Weights of a small GPT-style language model, trained from scratch on English Wikipedia.
Size: 6 heads of 64 (1 for keys and values), MLP 704 SwiGLU, vocabulary 4096, 11.3M parameters.
Architecture: RMSNorm before each block, rotary positions, no biases in attention or MLP, untied embeddings.
Each number is 500 + 25 x the weight over its row's rms, rounded and kept within 0 to 999. Layers, rows and columns count from 0. Numbers have three digits each. The size before them is the row's rms in percent of the matrix's.

# up: layer 9 MLP up, 704x256, rms 0.18, rows 16-32, columns 128-255
# down: layer 9 MLP down (transposed), 704x256, rms 0.178, rows 16-31, columns 128-255
# gate: layer 9 MLP gate, 704x256, rms 0.164, rows 17-32, columns 128-255
up16 099:477482460505516541492536465466536501478470506505487500469460499459519514524528517522446490500508482476488518499531457468504487548500480535487487501507502490511508475519503520528546458510512501493545480464493501512451519504501490489514470488537502484533473535494498477493528524543497515489539461472483470481489509504507484553472518518538493508502511560519512512544492486529495543480515
down16 096:455531523453486512497507509471470562489522465518486470537503496508469479511438474465529482464517479502518502501476519562508467503497494451513496545534523477528489515506479504464548489491489503467416481479506495500534487497489478481477513460528499500512548558520523529512588525497481511534480521498546519561490484495528466521513509449475520512505525502563468492474512474515500502489511
gate17 100:482513524513537515525518510530429505539503464505488449480523544495488530521498556484489512507478530510516488498499545499531503506546508482528490470462470514479510496515492485513495476509506494520499512531487499515527510478485498507489504507529552482500495531522506507485507452562505528475443529523443469492496476481486497543477461472501537503488512484465538522527509504516521507493536
up17 104:537529485511500501491496495493481511517517474544495487463510510510486535511524532487517497489478492514478513486484496485475535488548539491542513528488526512506472472523491496485524543541497502539530471478532491467471480529509466517520504550475474531498454514488475481468550521506504518479509480521504492511508547475555471501489494520523507493494483545490502477498482513489514491528484
down17 105:494498552537524516488470440487514482502488514502466507514489516501503483510519509509494454481515532459539504482493510524473519505491548494474481506499543503479531499497506474496520470514549503530545469556529547493492512519491516494441501507501521474465481509475478512500468537507450514533511460525514485524496532552483536500509574516543563485493526495497513487534454533491530528600514
gate18 100:497525494486500511478484522545464490501508522488498495517525493468483494529528507525509498529522511475481514541519496509471486487521493535477474479510529521485489522499541476566510485461495490474528493516449552495472517531483524492491524523497524477526471514537458440481532447519465471512502515519498536516499490514475515514525514493564486514495451493475529467485508497475512515532522
up18 106:529519486474532520503488493493531543525436514479493489485500556547501513459490504498504520508512554479504504467457465499533540481487435506510492476516480491505500496478494473484512427528568489528511509472472484503541499503484477510529514475495519520509522488522476517513517465515533488430531509489498480497500478500456504546490507489527503472505472508496520484473498462528538504477508
down18 092:524509508528480549487490493532482491481486499507510504490505540512444483502474472499502503464513537508497498478499530494475565475508465520528499506482513511514456531447474478488494532528502514528511515495533495525514514554515505501514509527465505533482477517496498485493551495501504497520494513511474477478500484529513475504490486521527484495469474546512539470499513462531485530537504
gate19 100:509542482514558499472525483510479520546478500491493484514527530463510550482487491530488499491474502493481521495454447487470499555475478484548472449527459443454508518501470487489508483513475525503471469489543522474511508506528510537509500490485524511501476549467488510489472473466503482483526518513491491522494464473480502530501513505506552458534496500497528495479449517498470496520496
up19 104:487487507483482487514522521472510509523478523500500576497492465511489446523496501515497464484530486473488511506528511489515515497531487507529522507480520521550493505499449500531515484529551481520548497484475526491509513501524515552494492477570486474491527454479494466469492479528522509480533469524525500489525525442525491465469493501483529456500508508501501496476451530486448514474501
down19 106:477532489523501514505479499468508497444487456516528507500509515524479504472508434525540469524507521490520544466497498514518500551468466484503503496488500485492452532515497498530471512490498489484470530512441572560512481515479523503496468502510551481524537517499526497472437496483510478482520526528535492501518514478528501543490499519505509500473524492515557480531502517474479512460524
gate20 092:509466490551513485498550518490503532489484491487512475493453487479542517524494525503528515507453469500442492519485494539517479480466465490483497514517505462511466499482529512488515479519483497504523477485501473517513549536488494513554484469471511496516529481508470519513508475484488505493521477484495470518534503495511518502491479512479513494515493471440490552519502468563529498528488
up20 092:508508486443507507532543538475514554520503496525487494511488507555473513546509461499494512526472525546499523497540478507546517493514503508495504469504497520491489519481461549493466496502477531500492554461485515529480477490517507514514478499517481519552489506459472476502496494544515473530545486526455465499533485502470535537510493475512505505511553549523495517481546446549504514504499
down20 091:495506483532484542516476505484525496501492505465512523492522427459476492519525528544499462494515459443473501487495484498471518498484465521498467494468581448487474522531524491498516510501520444525482496513482505502520500475464485456512519493504517455499517486529492487521493503497490485535473527533528551486538477509494481481534467522473519527511484465484487491522492498434452495542521
gate21 099:530504506479519534498522519504494470480530507530524445517496489487443521480518478514499507485511506485492438489518476481546467509511477498515485490486465508462490518515432497476511480505535476502548504491459492538544496477480461499499497495520480474521487501547485444470510438486475528506489492523454447476455483465488490535473496567523460492513458507485491500517521508491498507497484
up21 097:533531512489498468486485471485539500469513537508465524485497514516457527498465551537474479539466510509481486485501492484469482517488452540517549488485490438491491501509529481504493496494493464487485519524496472467449466478486534482460508510496504485463530514540493494501522444505458473461532529474486491474509521475524486496504519510513472504457464512499498468530496487576476525520434
down21 103:542503497467499549516513496526460510503584516494534502497445478518498487501473530456518535459516472553497511490493529492501502494478470497527540494493480489514475528530481488548469480477498470500449470548475467532517454489468510493499533488511526521532512448544524476485505503488514487543502536527496509520469487499508471475509527511515521545514504464445487523477499507476502517534498
gate22 097:540503539465535487527481511496466495495472523518515503526467494480480521544492468490503499548542487504467479486545484552529483495515526492547510501483501514491505537512489528547536511539515487493512486489495509532476503484476504481514493466506496525564510454525442512480524487558427536522455525532470508532484479535457503513517479491501496507494500509493550532483476475521518519522464
up22 103:494467482505521479545501504456510534512477522504462490501500509525487462471507547494496477500473520537488510519483508511501460492498517508473483488489503480480481511555524499507495526476490512517493504512490476496515532528516469499497493536498499479483590519512514501521499527476568499495494480474481514494496510516505499507448476535539514488519471512536461483489485474536492515492510
down22 096:502485510525502504518546502475508516487503496503483485519476501517465545547463510495515467495486521476537524507515465492506509465495523496497490488546481541536450522480505512462519512444422477493544517552480502502534529503491464510482541501467530484471508502518501485492512508470508509520531529494513478490477481502555463485484502563503498526493477512526491500527462498501470502390523
gate23 103:562499508505520499499441524485524473470521501493531489523523508499500498469512492493525511494471531469488523503482468485494452502477479537553531466487538503506458510525483470497486504512446491517519445510494534465488536525529484462512533509499497492483490480499545510534483472482536507534473522526477517486541482485525469462507514471481475492489477504496503500509526476531540566481535
up23 100:511486498456503554418498533515484507519506483493485493543505496471468489451516489535484462504528456538481470492496488520472502512484531478469487477500489526508501522454482460554485429539528480508489488498496504495462484485517513526504476455520495507486516500566501503526461547514558500497492521513470530500503540484445476501483492521484500472515511504505525523477484492470491460522481
down23 099:507535527482480532480487485489473488532455516496494498483515508535494518452492479480467460455541524491534472528482485530516486486497504494477443445473530499503531459508505520477500508514517493498503518524512503481456501537441495502533509538484508477489493479490477544528462497527479534507511504484476532474469531493505506502496445517508521467511508482499501513481503508498482490519471
gate24 095:496488498472485453492450506478475505506522473467506493518525529507488518527497477538516483514484488487525531456461512489522470499454498521475518533514528528495518481492494502521487433506499515540509512500465475504518494469492495491474524466508463465483499540496509460454514490467488506505545510514514466487511485496483531460538539482498470467485471496490530523525463517471474490512557
up24 101:511551472500453475521515486518541480498478501506493488515473451528505440478471446450502516510467506528536451532507479486501512495484465489486530479541498511494575488493474500471499517503477531482495469480518483497527473495547521498552476488501478502515503526477508496520477470490508476464475505514520522496500487503520500514507440458463485490458507481505484533491533522493494467460490
down24 099:497529478548518468491510512523462524521507509476539486523491530499537501484542526493482480485496500564512481529519516486473511477483495513521532492528439483467491491470509446455542442494447489446555529536525479498497528458529554517476525522488529462533519517448527491553509473507497477504541472524509459537526504493542486529529527510458448484514539542529468501496517513502480482497545
gate25 098:512509520439536518553484479544529480473470517486468498495507523556496524516500525502476500548507512506468480477543481515511502526517500522499504515468527514505542494488471520489520509504510479475512513483499511467536494516528496499510503495516514488487452498480492550493488491499495491509523453476486523480499473497481540500548520540489524496469474486472463493495506465522509506494475
up25 101:482530467516505540476455493477488505543497522481489512533531475458490533514494501514530495467527509465519480507544503482466503502493487526529492517549501519517515532470463496525504510527550509480503491505516509467505523523486514475532514479460538501467510485490519489530514486548524450526532505469479498495508502488458517461504488508524521536519476526511479483438504523484487471531527
down25 105:474507502513491475491553481505502508487489487550506521515478494506525513474513469511423504496516493540493545538450521478517494506468496528482516516498479464496511497512496509512492455500546497509491517496532498512513499474517470528513513500459505498513527560468478505526510461476509490473527520507466431494470493483535475530547535501490514503532521502488561498501477457537508486577510
gate26 100:486496509489520468473502530496501440496491489511518462523477511489476479493474482471476487547513481487444517494534505472537463511484542488491503497479494516466500478510481526467486468503516495503477547483455503483494517507520511481474475495516545517491459518490544483490484494515511470460469544507530483565527518496530494474512477475505519526487496508455526486474499474522506526515546
up26 098:498516488516492513477484494495484482491513453447497466505490502505443514492555526511506490452503432501483493528514506479470531490495491522489507509495537493510481440478514509480488488455496490519471481484519480526459470525451501508500485547450460513526502507503504461474539505495508496506530490512504525468475495489487499500479500501523525479490502456508519515523478488494462490514515
down26 098:482520496483494515507468501494525538470531518508512491502519524546496525498480508450480493449500492500516477499504492505447511525529475512519510516469476533482544485508494513524524498504496478484496501466499546499411488523532494507558538484496485505500521494487499493528488464504521538499521502485534511470467513501516453542470470518494510494566541478505420521465517481511485510482528
gate27 097:482550505465477492496512519522503479554473478472518508474507507529506535541510479511540539494487515505482497531498529476543483516497522518526544483482529512466485474512523480482482462496494489505506486463533512499469498518487518506533500457476515497479483489477547518480472510525485450460477511473497487485502440473511521528460484526523464510464501515505478504559483566535555466473481
up27 095:512442506497509541480534500511519461483493522527474503515499478534496489556518480494497502476502490500499520534496492487472499555555464506483461518546471516533487446502461514503476487494488493479501528448520500518527541468505492485518504513499522534469433517509481502468461521503507494512512496502526506427527518474472512492482519498510513480462504517493495496495482500524533539510517
down27 100:474456485525419490512531469490456518457518469506515510504495493491481494477523484529492451497493487475516499426507459490545480521469487501511529496486491516509521518490494538502497489472502462469485512511473495531494474515487552499487520550479511492478544462473494467499482516479505477513497510530487485541499505517482507514485505517513539509492539515490489526546483507550470519578521
gate28 103:525528516509464470503493548487525545491508521505525516505475542497485485502537501485525506526483478510540512512487447506528497498511510454476492473499492531514500463502521483500547491478515510505505504503508494485540479503574534478497507469480476473509504525524516515503522534516504499493501509502475513573499545555546500484472527472490515497486521498500420473530529529552484467483498
up28 103:504494493450499501495447533535486502507524476557502537542497509505527469497536528540535522474489521496519465490497513490501526518473444513490511509457518510569521508560453512487519508518522459483449501528484500478485502513482505517479494540490508501491510473481508551485527501497473537536504539507467510500477475498478502470513511506497451511495520510471526505450494463499501454544497
down28 101:491512510437474496520493479503450510531503489468467537498489497485486527494501474502478552485495518483485498537504480510492504475478521440475491502549495495518472481523483458490519496548497515506532506499473489492515518474530469455507509479516510489472522480515494531548488477509476444478509490482482472506495514504502511476491526505523515548492517471476515531548483530516482505516520
gate29 101:501494520450505477504519536543477545520516540452486482521440474511474506507440449485495493497519500487501528466520488501484472490529482519495425519521513443520525469473491496492487513465515551496480522538527483520507534486504499487511492517476507505519518523520517526509522503485510476493491542496496458531454524507488511563551477492484550492469466552509456491503498527488506491498496
up29 099:514480500498525496494487523473475561484511533477467514520515503473514522516484473511498545532477462481507454491458504488521499520494489508475487488562527473513512508439501494507502549481546511472525486518472518527469546517483476510515500490531495503483512517504493509523503533484523546530449504478507517499562582425526550489511488490505500520473533540525499493488501508465470551506524
down29 100:532463501496466520493503489480498529496467477512466486500522495526512558480549480503509505498504460504461540442474481531547549458568517537489483518470498512461483542524518471500502469535485501462474494486498506522457540508505516528530525528502514546481495492507526520509456504532504476501505488509490516507494507502483459532519436509476497492499530500474527505520493519512518538560507
gate30 098:541502413489496494517482476511508511495541492465488523474484495511485511539497474533504534549465448483512489471523552509481480503467506497514455506525491487497498514498476460446487474511509508517453508536512490466489442476517520463479503508462518504492480484507491440473491516545509497507549564528479483508518485515496525507476519493485518430486514466464497484517497521523480465484451
up30 102:520503504483486497464490464486529552501502493475508495545443471493478522446487525489495522531497524486511533498491440524498458510513492500505530487472497520496466503523461492499536501561524486503494487493479499532533495536487477479470526494516541543470505527461565497500511479483483495504518477540481500523502479477490484506518467474506501454515487494488503471482530534549539504474469
down30 101:522480540518499543537534523467492536500502462511503543514504477518509490479507527477499490472465531467484506510471471458460506505497543558508528495519439481520488464435495542495482526539465483502518529508523488497496519489452565475478531518504477502485473516526488512506472493508476502473504522465524485533501527487518473579501502501469534511507460487556465513509524521488459506475510
gate31 098:513515545492520521517436501491518498543481527493512494519504507524547515480536518510490541506517498486530491496463477517465482540479504489546496533488539452527484517491500501537465489479553539503508482507495472491476520489529480535526521512478510489551539498509515466485534505468504485495457545492505467522456562485477467489535547467541491469509506511493497501519503515488479489479528
up31 098:521500509521488496504515546558470486495531462490506529515526504486483497563471474515522502495502503544498478496508500522497521510567481491524473511478467499514501538550479525546467524517493467544496524507522478530508522424502483503531449522506450475483501486501500474537454485515515491533463526512504528501482493513514479485487484490551492513469472492480480487497495529480521511508525
down31 098:471471480508498505523501471488500509507474503489513475484548507524426522524491534539513513486512445468496539482547506482519500517566456471488494487472496472475507508502507485527521482506482516452518526514496477502518463514488506521493492544519557514464496533484499470515501511506485529472509470516446504460490479481512483495473472545486493506496449498505531479495486498513520458481501
gate32 095:501502500485482503513499482519498503505459512513531516511508499497516498530521509488490499527490531507472495503532511520491469500486519536503513480499505500495514522503480488555556455546458518491508544477503518483473480540563505521496517477492511505481502515495521502487534457476490540476492486484530528533499508536513489543491457514503481499565519517561485496487464513529453525470540
up32 095:540493495496516458509510502527529529503549469502509479508510532495482494490485497533498479509513468521504514542471498457496489468512519506524525492479586469526487544474518488450516485506519496470523469478489507515526459493539478509512471419506492455551534519514483504487497530494524505517495526467476474508558481506497511514436505494513528516539496471487534490511480469467500481500515